python train.py --hidden_size=64 --lr_mult_up=0.759 --beta1=0.95 --beta2=0.95 --max_grad_norm=1.0 --warmup_steps=200 --decay_fraction=0.415 --decay_shape="linear" --batch_tokens=[32768, 65536, 98304] --max_seq_len=256 --doc_mask=true --dataset="wikipedia_en"
Each number is 500 + 40 x the weight over its row's rms, rounded and kept within 0 to 999. Layers, rows and columns count from 0. Numbers have three digits each. The size before them is the row's rms in percent of the matrix's.

# layer 9 MLP up, 256x64, rms 0.163, rows 0-213, columns 0-63
111:502469476528522440563440509460542517489448433533519455471516546554526396522511458522556496481597509506475491563514502475444497510509574541507517486454447466550461557512494420512481547529525498
084:451478496539464554578511478472558465535536534507457509468509488464431471465562449420471508496506563480546434443435479501571498471545560455483483440524456524545513490467515522542555517464502445
099:480504493515459464486485509536488526500570552557492519474539513516528468514501487496546470589471527461448463434455559469501536486507499635541581531461460506498462558487419522471502570495519468
104:493480406469472480530520503445490535513502430491468551474466512549577536491505506500496540506462529532513478504550431435515524419506505413523503511538505573528542538506527431562487431511424532
096:517505471499517517432424458495570508528520501470489491560504546560437513468499507513503483429459511517473478479431517513548466497521527585539517498515576447455478600525522465458457560508456576
083:489446478483499501514506451474557445545500516466486533492482482579451582507519506376541499479497572506555549549505505557522517486567532478560473484516488463505517486489565489578466555442538485
103:470469500525510498535548488530542514478496505586460518512450525549420513458537481528546513444497558620549524513549504481521432520542547514464526499515529494561422585551495487503515504454534546
079:501513518490520508505548545457568494459528431508541490448517481463451495495491506510492554501569480462606476490557495402498525429533530497487528451409445500515480490482517469565505432456495564
112:533529450519455495470430507470529503367519508524410463489465527523532494489524496522492465543520498496532497495405468441486493556494409541555545513511518472493442520485475458473548539437520539
091:553495504556500416482483520516435521559470494516467437475515490514487477456479527495557510465497462483522443575437471493505530534483533551433506533466552447566545532583514569505436473544559481
105:463484487467509487455524488522415534421524464526519483489511501498478510543599528527525558549498468509505479468483474489515498536520523463455558505486498532567432548456498355553450537512542523
091:436518448555491449521507526461502534419475459532484469436479435570516481510536473473492550432436466494514487523570523495531498466426513420528553449500459456443534572515513500505515471493510441
108:507522530504466506478537464487474473432560532530487547515501472564540543472521481504544584506505503383534514522465509590483475417473513526513580518487486444505470472464554446484516578465455501
089:536512502543471520522549492488550466475480537513507594560464514529535480485551420506549486481477470484543530552490516526539468507542535513421580603471489544541449479446467502535441485503462568
119:456454503536503553420511530478507439504493465525532481536509557524461505555480493519492562512492561471429453520502489465522390502494514443508425503511492467487487545446560382523519544497459522
083:511499477469541494423536510460535501437444490491551513468556523525480479555503486490487508442511472518450569497446475543465485493510514442578528548469487405551492512429420441568442477491525522
080:463500489505489539498552511405543540443508543486487478431595453526465460511565513495518484483546548506530483469486475433544522439479512458506553471446443450479475476449431555478518476548523436
093:565480518519519570504495506494446488533609509526496514468448567531491472487524483483498579442498548566496538516484500567495476432499516423524495491498521468537434625524526505533524530461499475
109:572552506543515496467470462535444473434466453482524580462535508554484473480473391489470445563491498521476498442500494508465414472451499481549580467480458509503466472461510513484501538443470450
076:496495522547452487477539535540425495544477459471533527485526552534589548517436551552532487484447549463501498441473507448528537517519489487582530417509503463526555434544526499502430531546464470
082:492468368476446463475433460532470505531553520541511491555485478534552479499484479461456445547526535504453497493432516512532466564489471568499486549461518539568485509569468484466551504460462460
084:488485512537501543372519486433521494511459551467494600462511525515506520475521498453404505529447556507505549471526557520553438426467520498589532516559509499495496475444518486487494486507522498
080:534509536554473491466506469442566462453566499503485511443543464511472514504518535462484595490416543497530514510482539482477498414465542406520492477541533497491502482450483584550531516497590489
099:469514546563512459427496483489449513530489518472544480401461489591540501447499496513561536529471478476483507479486510513460493461546472513490523488512507467503592565490408502481393471510437529
094:499532555487452461419543518465524527419478493544544511499478461529506507447498461471429483565512449484467494500521514438536453428444487523468521413448542458465515447503486440418465525534491490
095:539488545525415469471509499476510529472505534556482485509455552499555479533506623526490490405495571544559496489483509535516504548507556445474518449458506482517500475546492505523513493559430591
112:521446466574472465486461573518460464491493550538537485525473520507502495494456533532482564432492558509547472510503471502461526408525418527464512459499490534464446499466508530557458508382494439
089:508487470465506473510498435437522488461506467482537502502524453509425548568559458467505515499539533528522513542454423505571518514514479431496457519380457436530506511542478537458462468497474416
094:495496450572526545524529477456498501482527485519457483505417576531530509490489504504566531438511446510489456485551490477532523475624482556517552481544464423513501508484545496592524511491458430
104:533514456541522483523528570469532479520557441491524511461479513509551505507556516517548469465541533515559467422515485537461481488424493434492451495537577481611498457481491415535548505528550468
094:536492511432437506512519540464543469468439461536453541572547538484526514457502548473543517540442562530501482540469488503525510401561519491571500497461428517574470535537512527453495536507565492
087:454489490516472501490514540520472495472544508532488529483453432512433521513528475505501453481473499472505520499581518429524572504529513590474537479464488447433542590608428478522498569490482453
101:481555527558508483436532505571539549435517545486562491505485470522510546516478498535516490503493510498581495516503613489494497503457488522375528440458579479494555471514584507490510488509471487
106:499493422451424525445522538475541531547541497476486548487495478480501484495466522501531507416487502494506482517515496486456553559535468612515496544491524576524475491475557494568478464452620508
120:444599505482520391532562495471454409481486527518459453484507481461459446527518519496526495482536548488485462441504523500501481517505527495465497564491403541551490572464537437482491527495520447
104:539540533585510415500504528492483543492504466402498530502507503557489486536551506486478416512493411562512457488460434488467452524456440431476519506467534476555531461469491522489483488439489436
084:519496444512486476453473438504508486460552501478514530518475482596516495533605572452472535463574498470489482578479559505576474497434494442447529519501550498508561553430480503510507486465502485
082:509477485522516502587480515557502484531526478482619509508561494526513501515463485482545529433497601501538513531512529491577448411511479445478566475569550498579508515507518494506468552472506496
085:487503465496521559478506606536534487512506501528549599481445487506457486473437542457522553534553481487548433464577495462505536476536441463468518450490505531431557513448493503510491549443544472
119:534550514468420507442506519401507415525569477544488485539468505471555496517387524510515518454510566550503494527448550476493484512470502474446497558522534514451485429516561525517524543496493483
099:506478541500527450472481504541432435481425455391516524524556473488427510554488501511475479489457548465495579491447419456487457427469503482469537486412458471472501501504468476495529514472467501
133:535511498577478534515546529419529510461559529481477490466440524523463510457514528443492485454534531510450522473585495438462503470480481554459422542446445534494531503456600460500497492471512431
128:592523450518584441542556533475491510550469522541595457479501430556478535530471525507554548552497515501472501547484465493587503457495546509555446512473472534505522504563486512505498490492423499
091:421489520507540524440518547454533522529472473490473479546476501519530503495408502466574564451574526422452530436473480452471479422482451483504530515505500436482482473515506424487452443530470528
092:518478503481506508486478552525554517570474453437372528567450466479566525511535508516538561447506479514508478513453443534441483509524433502456490469562495467568516507493570499534514525465561495
117:499474478545434553461508471479438507479555581504574587538518559509482493481534525478485540576451519472475529500434550536515472483510469518491518426471444510568476488397543515529514474497482516
097:469498455551441444498471572461515485483534609452547495527502511516505455524478533473552484501489519379498468489458456520501421503508477520602497474538534510498492522415478511533552504535488489
083:529470548498446502518610538480560478592451519475525576487523427519462539493486515493467512517517531483518485458508566524544551469502561477481486498476492470438499587490583444526545468502478469
092:469472509564479468500494489502512497486498560501507557516481509485481597460492519457439506400519567504555439450471471485510528445491537569591484540527508487510455501490559463540596513557469501
102:490535500489501496512550563500502528504485490426578514508507517482450481542517457553477553527437544570476524522522548574539453569516403439486475471482489537555469517506474480586507491481433556
117:515459569525432511510472479460462493543442506474533544479471503591488469464431500455437494479456476540489588533459458469553488549518472494447574470519457527490526500477504527474553520558472587
119:568482470535450492456458506540528466468565568518524383466501529562553501532503493464479521460527451513545402474567525498445514496512504505496495496485498527564511517577496398502524496521504482
134:570502446491486498478536473455568559477494443419480525430497494510564526549540566557547492578482517493401512484531519466475510530563522477475591502469501514514478461486552452521470514533510519
124:524421545518418510523539468508512519452501530548479523506446445526500530480489585486534519520456588499523496482496475477506385540562492470509530497418503490507455546517540431531460425520513502
115:519488465530469515513489481476488447507463516501449526498507407546500472469403442530456531480482489559519568578440530529460500429553416528496512501467490583493479521452455533526450479547465472
101:519480469473524500489573480486532517446545600498444534501463454591473422567521564468481553542483474526452537542484494515403455522487443535536551525461538527524507507492526558499487518520473508
084:539462454477482599545498545545472533516467494548430512537512494506454575471540479567482532486482535513532487507450436477507456433518515522527588545447489498573570523530464445540506481480546490
114:559431499516532548512496482528505528494518533520467484491440460499452605412540480478480595550537557547479478440432479471530491517527432537520477519473544511446434519531550479511468526503476466
105:528522484600503507468507439470387516509519494468514531533479497572544510508571539520492522540523503494467491575543495519515437489503479464500540507408522518491593447519578486551530486516546476
082:454504428483465494561475571462587521495533472578500513523461465508476439505531449509462526475558541457497458470457515485523492496523418487425529511434498546503427505562464527508585497504485472
081:513488489593507526498556582513502509585418538473526569458501475521526518529429437422533494521484481480517553508461494457557479486515466492460514518445448539518525579497470535495551466446470485
093:566500507493468483512514462519564516519553496509423539555499547558487569484531537512473512495496564488423492547484514447495462520535550471522628469448515447561540496495435477547494463463467517
089:541481467476511533515528505433485524503501497479406525499567541542456494491587497466510528461574584503514540492508507547428490512560476528603527544502500474554498587510502509497575533493515532
096:529498498498503500407529497514456484501530491520494475467504508445464519473441353477469547421529494533532506508469449488520434477513568474496502435500510441513508535481441553446561543527451467
081:517474526516498472462453597548514468555501468457412560519447490477541542516494516531418512501408525473523493513533524469479450482463489588451551488503540528523513516485556517588527544468526521
095:569511518531495514550453486519437488513542507571463498439441535528452409488585470473461528435537469541546463497496470537523464582543474543502515466493506503561480408493499478489504480443456492
115:499596446480448523485573535461490460462437560555517504486508424576526424485430479486522496442465492419512483442523494476491484549490491501471513550541537482423516516492461476502524482539544528
104:497572554470430505460449542507512453480472498459483476523434416495551458430496579549458519440577523497562454540509524507547496535503449479566478508504523503497517477527498443481450524537521438
116:516453496543467593489513449449503517523526481495603506470468448526501473556535447527495499541505521536485446538524549541468446427515518481457536461489494481482607473499496538555549456430483458
111:543493518543484507473502444533452490492485523504507508467538550544469529579492470532647466483502461492487459461462525470566460508532585498523519470506421462523492455502450458498441545566495464
070:499523446529447499491495526455540381530507490507431483446507437486468504421482513473457458520562542493598438540469529468495550507545544501530528438555449526486469495517454497453532516463517480
104:476460498556542477497544518440532511569549474500483522500554470554536502460527461459480550445549465513515537499417439544482520458453445572503596429503542481534420480506485451522518523492487507
084:512537529493444518483503508485573462539528445530504512569465526527485479441520514460538529433463502510551441506433499527454489462516494484484517462505578540527474448556563521509454519509594611
102:482461427477532462422515518501525443519529509449550460570478466484489533585498516501577502556531525515515489433491522494434482404469443503514549464487494436499492514454497507540423543454461489
116:536560533495491557492493486494456492514474556461495551524464435490531447468449496548499548482496536538498481460479537609605425515450538521521531496500453517509513413494460489495515480544456421
097:500488539537500476477500559487491509516528481467455549472390598475464486525521538479502486474499467508560464490459587432502458506462551483547414524472423478519496567520540466503521511516512417
085:476538515511516517485431469525539512514501490427503508475487496459443543534507563451528507493522542494491483512463429417470554483557510521496534490387448504484482489572491458596553487428558500
113:518531510486468490458560502405463482481500495429441451506480504482570490489477480562457488450483471515493449549422559519487459540505489456417489522505528406502560501501546443563552480489504544
123:505549488495457521484461487480472464537442534571457529520482428536497515518505544537493509511512436575523584515446497467516475500564482473467450475474458478494632504464558502457579481459468492
082:439458468540480438500475480480628489458470463466498443457503524496483540548558519462470571483491517474479492587478459483503456531520505534535494496455473479510438483512495569585503572469516452
100:510482461545486557428538473508501480481457452509563583530473466471525437470596546505568522561449473475528492437503480488492463422464477541477554432521531526535523535492512538542523469560517502
112:567553528509509532538521475494440454521397484535555520542449446518438479449470451557494527506522519579461485495487603443520472511523499481432489481465447499453514469508434502489465498461462469
089:519494518516475492504549480480427476446499491533509510439478510551530551485456563511445474487530508507586567417434509511550490509500399496474485418470530490477520440516527454576523526566519480
112:491433534515431470436441555468491494521553572557534486524449538515511581493525477512496504452505514532535526516469473493645523518511441514482483515496422504520545499494505507445430531505471476
080:517538474501484516482540461485464494429488498556571541448465531502455527527512496522370500520532501564516491514582494507568480534562488507511459485450448487443461529466417490462497518540452441
089:566541534515459468518516521510481433489526448425533531512460481493496452461399489450507519469508506378509494469457574434433478487526552497513506506435500563552543445464501501492490505481525511
101:517479470456473482511540489469426482559488455483501480473578537604525561507571510543506558513494509465499524487467468476474479495502511490455456519435450452487474527416599450472420516481511527
106:506523508540522495540513522513472487517425545469508510500463441473524535426435488496487509475498539513499553585447499478510485540597517565466476518469457517453409516429459492490401512467436479
106:577516496534453498502515505490485522565542508465493508518465478487462527554567531523478518539507424485494437363537482467501435548497517532488456505475415468480536549588509532454531518513484460
107:575462415469483436410501500506505458507479512548515507536433482475585536503525504459501490492532526472472493524437484469508552503574400511530514547490532436495477500459495433561561535490512507
098:485501508577461507515517497507493519535495577562488526538439522464480466520470510479508571475482515542495543523505413522481497491567512471569556527398532532479458595442593477511480530513483514
076:472512487513500575495514516500468441511476454458522525512466484547496578542484512434411475516417517521547539518581486499534421535487542497499498453556473517505486485459584464519479547441423464
113:452535422431481463504517504440541520582497540476498581498440463482498576507553506516526487555474500576508504448505546452530519476535590461490470506502505474500551451471552521553543474560504483
135:511514505513495508547519475459503470527469539567550549549512569548486471533460394401473557500521474524520523487535535560475483462472495458474558457464410536492506467492543414526483530518481457
117:424511507533453471474553541534500514493499562499495505483504463502511368492485474522501538534466503464501494521525486504425551483520513571490464507480463460563466565527543496505492634446447517
087:515501501458402604505480553465548524420485513507546449540486529536470499504547520528550534393551523473466473496463474524545510445439548503542504502438559491573503480489488480494494472538514509
080:488482467553467549562487530519423458518512473515466516497521467496473504498482574442504523527445569467516424501504498454491481518504522524440521459530481584476444476519555531437556563475485388
125:531511447503423464545543498504504453509497519555572434460520456547564506419481449507484535495507546479446549493470424438449494521533483409464499531444526514511496502462507538534440524553459521
108:598458480535490509509542499519516546546503457556537522448523515546505506540506515417494538444452481462489448422451490461547499449545424506546417506536474541450497553459516439511491489472464530
107:485499523529518456478559488557482517488509525419551539526498429521577490488493462544442523471564466550474481489484484468426404495546590515451500526504520487551559553506521495489529512533526583
083:490490514455472530558509498459513487537450567499498510495524475554527485389508581533587509516529545487490423494452504520440530510550521514484548481543498537567499568485487449488557502539553423
098:461512448554511482470506578462506573520431538461473488469476491537575514515547490513413505513488554514482533446486490464454510417481423477549546557499489473459524500524541465535481461516596518
099:486584522448484550524517464502512495484543540504515524479419469546501501456485499454521516463526465378596518487491524534546481495587579535512492462507465474464482485511495478469429527483468422
107:487488500505489472464504506497433489433531493526538475464447481552476449500519551398432543466397452525530469477488516445555515558558508527496518453488551506488516464461556455520495487477576571
083:530551535453516505536484463459537544481512494542386504459457469561468561524587502449435545521496530552476535519510487472526490558517511534523480487505494493528472526470491448449614454555531501
088:429487511418564519524456534549455559515497432463526477504619527427416461543497433504446490477500458464491551510486497490504509439455505503503488497513525489439500490566455521473481488545507471
092:553510450525498440509597540397458478441446501472504499546499475508475447467517558465507446446502516591451490527482573558541539505510452508545466486442441484503492517512463525462481508461472506
107:509462409545456505492545525495495523481411524469515562468486464489455480505490503548558490537543525484553466529479549483459431591546549453414452496511475500444576520487455474544487502521517533
100:472491557424479492444489516583564424522493506488512471486410505561444517510516491589460485466539513529485508486492420469519488570466488489525484524472461481559474512478512436458464575463552505
078:445513506469452505442485480451569552482510497573476549521396465518510470478502410474545502466571476493495494439494483516520548501518437512524449523461491430485537572551475471534485444556485471
129:528490517503493386508518522490544575475488543528521433519472429470522470484539516486487478544492524501480517426520513405414492494479589523513567477488494533549560495543563502493523522492501423
115:495469536492498526458467506500555471439446500517487489528521478559472516482562424512505524490492522477528547472449586510447508510474591659448508462520478477514537444512515493487519551515494545
089:496532486500495501491542545533519516488519561551498553487538453451505412400421472526559539510487521522508492429453574461489508512523508496420532447532475502493555495448411508503560452492519473
082:441475481592450573446486512463523516511445478542492539490480487452441454407544531543465503489533508463515426504418495489499473485528467503482528490471537511511539537492520496560441440565532430
101:437520418426456531449513522488510487544514487483545455508510553505490449503470507494557467483544559509441441454472523473443533551532515530486471541434463454561554497466447430451512466427517493
140:469485473479415486550454460421449481512460456469504415469439428539517530503561505501516477480468634520542540509515472445468490492459493488493528483455473490515556499573519473466514466475527513
082:453501522516474528452533513531541448476435575483551507495482475501472541479530473532440591454426469563428488508501505507530537509486517465445518501496488507563423512434508499514609551538515467
120:490500473467478489466496443462479516506468565428487514502458577456395492545513567515551530452512499590520479490452535496507431538526491505514504422541495465451534528595525565512515469510500475
085:540483492456482426510481479482549504486527498521532487509505436576506516507486471421501531428431501477561606474437458486487457501475525456521462490491516447582547463542543525522499412453477501
113:495550511547537504439559543448502508472466484538552525469488507542501471528549505522544560481475477568509493471518474585512506507541419468409482493458466553517524474486591496435461512438558546
086:486480522481501518499560581459471482440531404502509481530452460578464550600519437464521496475505528441467547528487500509518489463494470472488481515463541472471441536552504423478482586515524456
085:516522409460464496471529493506461477432480481470575427514486514545494477512479541404524539491445529480471478527510518486419492599483529514521502475491524541534449527548517494487478512378535525
105:551512500514423518472465483474476487447498451486441482508528463491450564544473493424549535475624495482478501475519586477578505522444511506504550486564435528527482494550474466536487527469557518
100:617466505528475522499569497502485527486477507606515540474501470520499486510384587450500485482491550534518535527523498529499481479474496489486517492502437444539487586538545515509556536521574504
091:512518504441501566495546552526469508569424508549515534524542563514473547440526504482480496513568529515503436488493449532582498577566544551509510528502472548554500518486516487471447550545459426
098:500480479472509516403467567464486443523502517533522533537448494534479464521484495465605530479510546509434436487523559594540495471546464548471471457532575502500494517490453494436515562522549514
098:517506533507442548411500527446537514569521574489407512482498520570502451517527538473419534489503514487507489485508511439481554503505425519468494525465540489493518532420513431405513473536477518
088:588481553563476541510534505530471450466455490415469492503427436538510444479514498506522501577467468431562548514409532492496471500465553506442504514519460486564470492497453513504483575482513494
094:517467414467487435491493555507480500466600518421488488468431440496396524549519499473531508445515481471528484551479468494407482486507453445460436484433473480503456468499511508472505510522527479
107:476510481468463500470536522493466517448539510549461526493510530581523499477499459508493566568445484488405458442492541492454494512535510556516463487500535503507459526452363455497517600507528472
116:528504522529495460506503500497498453457516476475524471469430552561521549482535548448472493459600506573484499566523440457506539392477473545459477482527466441515535522500559475479460537430516452
085:473521503515479537448504441437511585504428510457496416516465474532626565531549542443472542500513465483465549476458487486490493486499492521489505569469523434507464527581505470518459484488535478
120:481549545517464466477447518487512431486457438537547475474511514572441528502462479527472494506541490514496463521424493512523486462488496481677499498554474488568497497530470447528518517530510552
118:527534491533498456462493529475442461546513469541507501514492453516564563416468472534552516508497501529491512481523503503484531437550463579468560529526552456507425509383534489519437536452444531
085:519414476442444556478519540483548449486476497485575482486525501519459429469477471462605444469473545486575502481489537472484484469463571577509558485455491494549530514457499521497420502502504496
089:540528519482480507497488488625512484523422568517477466512530469572437509444476508460470560469546503489491503522468525515532460593546449436524517494517459438523527463515457467480435526449455493
080:438493451521501455482493502459452526531432522507467491427538478557568500459493556426431477478429478517452474495491532482540516531473577543558539505502497429550535501491522503523415454480475443
095:453537471402505492498506509489566504501493491471520454497483445529500543526548434532494538490435503519505505486486559440573534532532546463523409470476497463492558459532509407528510516401453480
096:571578460432442473511543505485523449489452526501464503554423494470518497504451498479502495479485601485527541512490526516459538538529427544542511436480576546474588492503526561503517526521471538
096:468582486504473533481483488399573543488483480443401445526512465521573539397483537452505509470578506509458508491460449513545480500492527530429511507535511474500493431512496493485523505461532513
086:546446489483465477517519549539486496506513538533556534584439499506444534513549601452534535500479422502438543479500517470441496470498448540511597471441535513569490525476487504538484509519536443
090:488537538511500499525513423497472509515541469488463471506493490461482540522595498535458506469468595626494475539489524524503495510528494518503546440475444434520497506594567527476501560571524474
098:502488538523516520580609489532471521472451497486483490529469446503516473499575446481519492493518554551515490559485518463427380503596506518554555481462525548538498570495501526530512493504520500
114:542510517489435472500470457453453543496444504504506498427452475445566460488468549484465506483528532551529513540445516483596445555517493472433481514554581514493516549506575520554494434536467509
084:500474493477498430525480501466442591437508534500495516463514506503417449535443509479456556499567541522516528527509535508523446526547528500458438571584506493500533578514553510564565514493456483
100:488524516502450527503551544501557462503504527536565490504533456504389477411445475444545510438556548469455461502418491544481487465513536454395496518541487457498473501532485520476485488542456500
091:522537533500470476508498498516558594479483448548503581516522552549451459442527574475476515545450531493506464490546497532486494528559435457474560436530498425514432491474513487447521574536489515
090:434448496456472553495476491477454521441517495456476449441454464552543449459445466531491454456498551534525586507506477533507444491541500483499515449466494547537443494507542495584519509615506506
087:487498422524550506524526511521490415578507534560602518515473456575437500494459457520501459489479534515527550468481536496446468523461577538576535561447456503494489495480510467471493555483477527
104:537523466496476496494438485494531527532499551509468570387480497454557464424480462492441520518544500559563519499519474508457461504529540475452473504504432480479536559513468554516540445521420428
088:515527544582502526409515456508511533486523504538507553514485478607520459584459576546454528486520570523512510498510509498510476559603482486524521543491499464523557518519460507491515478472444567
084:530496454487518501487495507482501543498499529464581510535532437515505414450493507499504503420577506517494597521557465492580485491445544554495455459503504554477494502562515466471462452440591482
102:540498519478465486498469581536584481418437479517424445495492495511457555477445467494515562450510537460507476573510517509552552531526489462514436463532511516488507478494527458555494608490477454
105:539458509519463460503478512480541535498518519478485606510510465517555519491582489526529452469426477526468488427537429405518509566538486507598514427545463482497531492474465475524550497484485466
124:499515473512482490550484458483508458528508495470537424482515452507573456506500441488511471502400563486471535538418539455519462544543558522467529491454518493550553473462572479524533452549460587
093:504493512420516490524564582534530539469595478554481534520534463513479542573505449456482565506448542508519507471529486513598469435437537499514523507491479498577525562531524478493470450522477517
077:486502501499488511486525501506536462474485491479517502526535510456426508582554515494430484524499582504405516498396481532534407414522469491466515505437490538533443417490482517521517560493487534
097:510502493491456503470409582507440495457475509556465524489539465542561504493481459536528509522476556512510483524442522521437490475457470548424516588526452484569532547422427530494533472512497461
086:527493507519462471536467524447483513466527544490482555471412492542542555535556467471490544521360512443451525528483460499509483499457522534505462467490508439461504511550482486475594481507534420
102:514447512524475494501517501548526495476515548496530486417450515541501496521534574471484546535452573496519466386489523472500495484498568414447453468520497503509612541545536496476485508454560466
107:600486528500460564507555544509470532544513554554500581467476506548478450490504591447495479490513488500519524562523473511470443532511479477494536566447467402508445527563511497457516518471453514
119:598463506477477472428524442487509512486519474521504443450501431508532545456461558504523494471510562504528535492601467492568498513483457489481571563513562491509572534574501520563519498518522465
115:499551582473479510478529559414474464489428482425495454478489466514519491457583491471424535562507547590512492518545446498489486541517507448522505496489497560501507394487486481503512496491529445
093:542554527542496497420510563453412519519479447474514446490450530467506553511488573508387523544526499509546489501571489455521533459557467538485518501467539479508481561495475429479445526518537514
089:448541560495470451541422548547511492538539571508511626502490486494519534527470552500528463512496507467487496480456490437517485547505538514521600436511482492449435509514545469564509527515441494
097:527521473502484528450467446435467512531545520516477536593511504513463508620491493479480522489557491527439543397451521497494526467554537556550433527457429480509491483473551501534445503514491489
083:460577521505488519474492534487486540456512549596533586489443457528509472570534537473440449506454456520460510482503525484505500511486498494515566539512516557537518501466458493596464562513546589
106:525506553499513519445478564492571454534491506485461506484457473543476486478639482478545546469501580464459491435527555465517505440493459488557456483505422466418475486530519499464498508484534479
083:505449419512495373500465486514445470467534457542561514499488490504438519540497473501494500554518513470492473534475529435522477494472491553516498476377505482534489521552441498558475519492448584
091:506467533561432500449549553566532512504470479572504531489545475572581433470406540545458519520467528504519539528466465456539516537542506485484511526451562562467486537518500434499468504455512506
086:552550469486495436460501499446438538502472516514550442521539464486548455501500517518465540548525488530529493513448478551494470489516455514472524495483513457516408512460423524345483472530551516
121:480503481560513458422490479512492458470500511550546501486531430516510533484548485539527525538493591488495509414544411473501574460501498538446536427496506513471454421443525489480478573447492501
082:559512490603523580462491460519472521502526568461573501486485465555489475534508398558456536447529508470561518447537506533511511551501532529460475529587507558519487480510524530528481478447468507
083:512469469532479538495506530444540564542536481506515479506522535604583467470458558458525572588555514486588475454502542520484448493498444417521519508507489462503521468545564519485522465497493483
090:505549480527508458472526513468462532499511482460497440495515498505424479566487513453476482461533463546458508479505504512463532561470406518498590480654504473439462470526481536531504536473552494
079:527505482507464455460516551493542494504497483573525548550457511588521498490460539586469484494459515502406490499500518458497510536368507492443529510569511576518466474457461459496475499530554488
116:571558523470479457537504545481558503542546535452495425471530520502488548528385541447519466546478482560432484464557439500471516512492469536434481451483527537565443505509454493489463515528523506
075:618545496440501558533478491459514462571479498521528526471527466492554520523463496451426499509495507517473507513514530479614565496512530471563528508588499511542557498494477531498499594514529488
113:595485516478467520496501523517582414517434485500517508541430455577520432466528532544465490464465572522488512506521443452442518455508448489467516520464521479439516507462457464510475519420537514
086:528528486491494498589539490521507495526510472473444556506456519521459495475489468556419490495533583506564464506512454520456467515571441574503474514502490570568445489529552405459544501449495496
098:492475498468496464464482542508496565425484500433475436462505459505487560517524526480526467586510578508502554541477491491477492462462528477477497498489443398545450486546448468495570560543426463
119:488479529566486456482505484502542516485480508540440521496501522474510393507563515534477514475548561534473564487459469433458481535466498504436508534583463462531502552470466461526557585481491409
071:518540445454489490448524446449535503481545427534511458460460531514436485524523486425457451539474493523536489532558458558554463524548504485486522492467448482514492502577529566511489589445423513
101:542516454507521505505547515509516537437488428550518510508459486563503530460486523531547534490454444551521551415460439450431544494582474468481495492531532524498514556516501536538489529440606457
119:432512442526472511484537516482446499453455493512513514442478462544388542488475461500477501524501492516502499449471427511454503530487474519531551603530410620502489538469529471487482502511498541
073:424492501554503502471532566456511494475480458539530503463485500523459487504512545454499504510502570439429481473525536453539481434469492462493538548437502462484520457559518572605435562518437500
102:562519437512535582544532505477507475492492464540495490478475498506485530538558444451467513496504517472443456434475571516415460462517466589496437533459415470550440503435514525526514506515479469
080:476576480524520500502438502491526561497563518455548546427534488486480544502467456445488568548471448493518463507531558416464475495480485527534591493543585529533504543511474536521499479542552442
074:437555535545507455482582474451582474410483470508519521474488418513486472484555537479514476510540492525505537498419515513475518537561498454510467502521496470479468491542532483491465579607446507
096:466464443468492470545438543514557460512538505509456500500505458537468396467446499448564477461455506453429476453414522485421491481444510481469552482498470503535482455504509548538547527436484486
079:533480466505488449556506557547473512475473506481527481411511497517483503451517516518435566483455477506514491577507484474528580561531569581515515492427503471560542546503502499497533419487563430
086:506513489428522537539543542573428513504445478456529470558498499529451531547492542470517503456490528520444585468478434514493536526576515485466515534452483522542491480550440424566500525493480422
123:561490476563448491578603390415499516524492478461511496550484472567558493503519491507468556506482498506428547535487532476486507470487454503484502524504505500538547506548464523573511497521421463
108:434551470529473520495488434413444470493482483626494482469543514540439429498490537464495537474507538583473486568488541528457491532482479507533548454499515548539500467460572479493491536491535478
119:507513527503470415497493476485482475443430521483470514556490502480482454472553492569534580527470542469501485487416460434494517517474471470563400488474475558563457526490509500585502479489566464
093:561467498492448513477474480496455506560508495492493477477544507558597525500445516514543530528533514524586455627480471544536507492576440454487493494519468508526472478512500493519402502459436470
097:473501472529496530504547514448492510447505467424499529493483518586492480520534442450553552563526502506534489518582471488500428518490519482441521527463492601484435579475524518579526477553541529
109:493504472500422546464517486480444462515504505427521446515425418477448458537501517561530479497458449463527504535461557488620505517523484513542430447491523492519511489503514528584536450485493456
098:541498460546397534483475527489574490434469574442494547444508546498495461502479512485514490525449498491502525450557491553561496545510505437448514483495467510542496555583474447487472500596538511
094:530482523498490553505482520561429469460474533484530464502407481508525494519521488475494493462539557475496465525491522449617411495522496455548590516476477489458449475505563479489528481583438519
090:501540472468498551396477483486546507535413476520501615533457533519569569443478486492509468483516478490522570446418438491485511538487505577471497464529518528499496521499535479446466489524538494
133:536518464464432456497497514456512465422509469448464479484491482466472529430489441489561447527492524529571465394439565460488528523482467459517509534493464552454499491570525476520547502525554436
114:489501500556444580517470458492541517538533464489507484543488501550516486509469513514449590527484435486493380474467489471484526589528421482547526446487460446505468467466544412502532505506503516
085:457499447506492544488489551542506506501544495428492558529451513497593476558458520512491547502466526506476543415553562470439471497514497561530543453522485505489459490483472409493600496444541519
106:547502547519472526526505557483503489471529537502544530501424556526475491484506512494575490573428477506533506506389581462454507563406480454540532480469464455536483500468479435503480458491519453
118:510558401536504481545543504430494579531489566517485465485489514526528412518548480482466507488520466476498453494535521465445467561455527501529588460540508524563460428504555483534547468471509536
109:480493547526468540465482507457513511559509557496552469419486447464453484481497520419514525473459512482526575540458461503530448496508501479448543546494466474465514469540442512451495455545361472
093:507497424531488522552557518516452533518504401516530469445534461497516496559549512453460488501499404536563471488552492437458490489513549446489562485472482484565502523500470421486442537433516488
112:421465418510548440420519582574524484488474551454499507466513416525512580550524539513500520564543540527463517497477495478520494462489467557441503507481449473496508454481522522477526520436453495
099:535531529508505477467504392494517518512498419430433529469490509493549543487511491531577502503495533515580476529491516498530492482551596497485529540555477470579537532480485518490458570466560430
122:479535466412530417468574555513519455483454521461488501428531470533514462489498474509539558531556511514472495487469489555587466502544462517499425491485443553485546499520499553576460541456507538
088:515547555570451468436448477449486514444551485570515521530515445544500514453484477464551528474440560492463497472481473505569494521404508423512525490468458513451536480518550532488567519506436482
099:536567554532504533523463536521502434518524548516493523512464403520519481523429572507500502518570561555412506475571451527542469513500465443499474511435442454489489563497532488510546461479521510
101:475512474525533510502489509474449501476573498527471499469504467492410421497516560468455574545457527589497567556503488535450533447507446548536502535530530561479579493477552419505497518504527486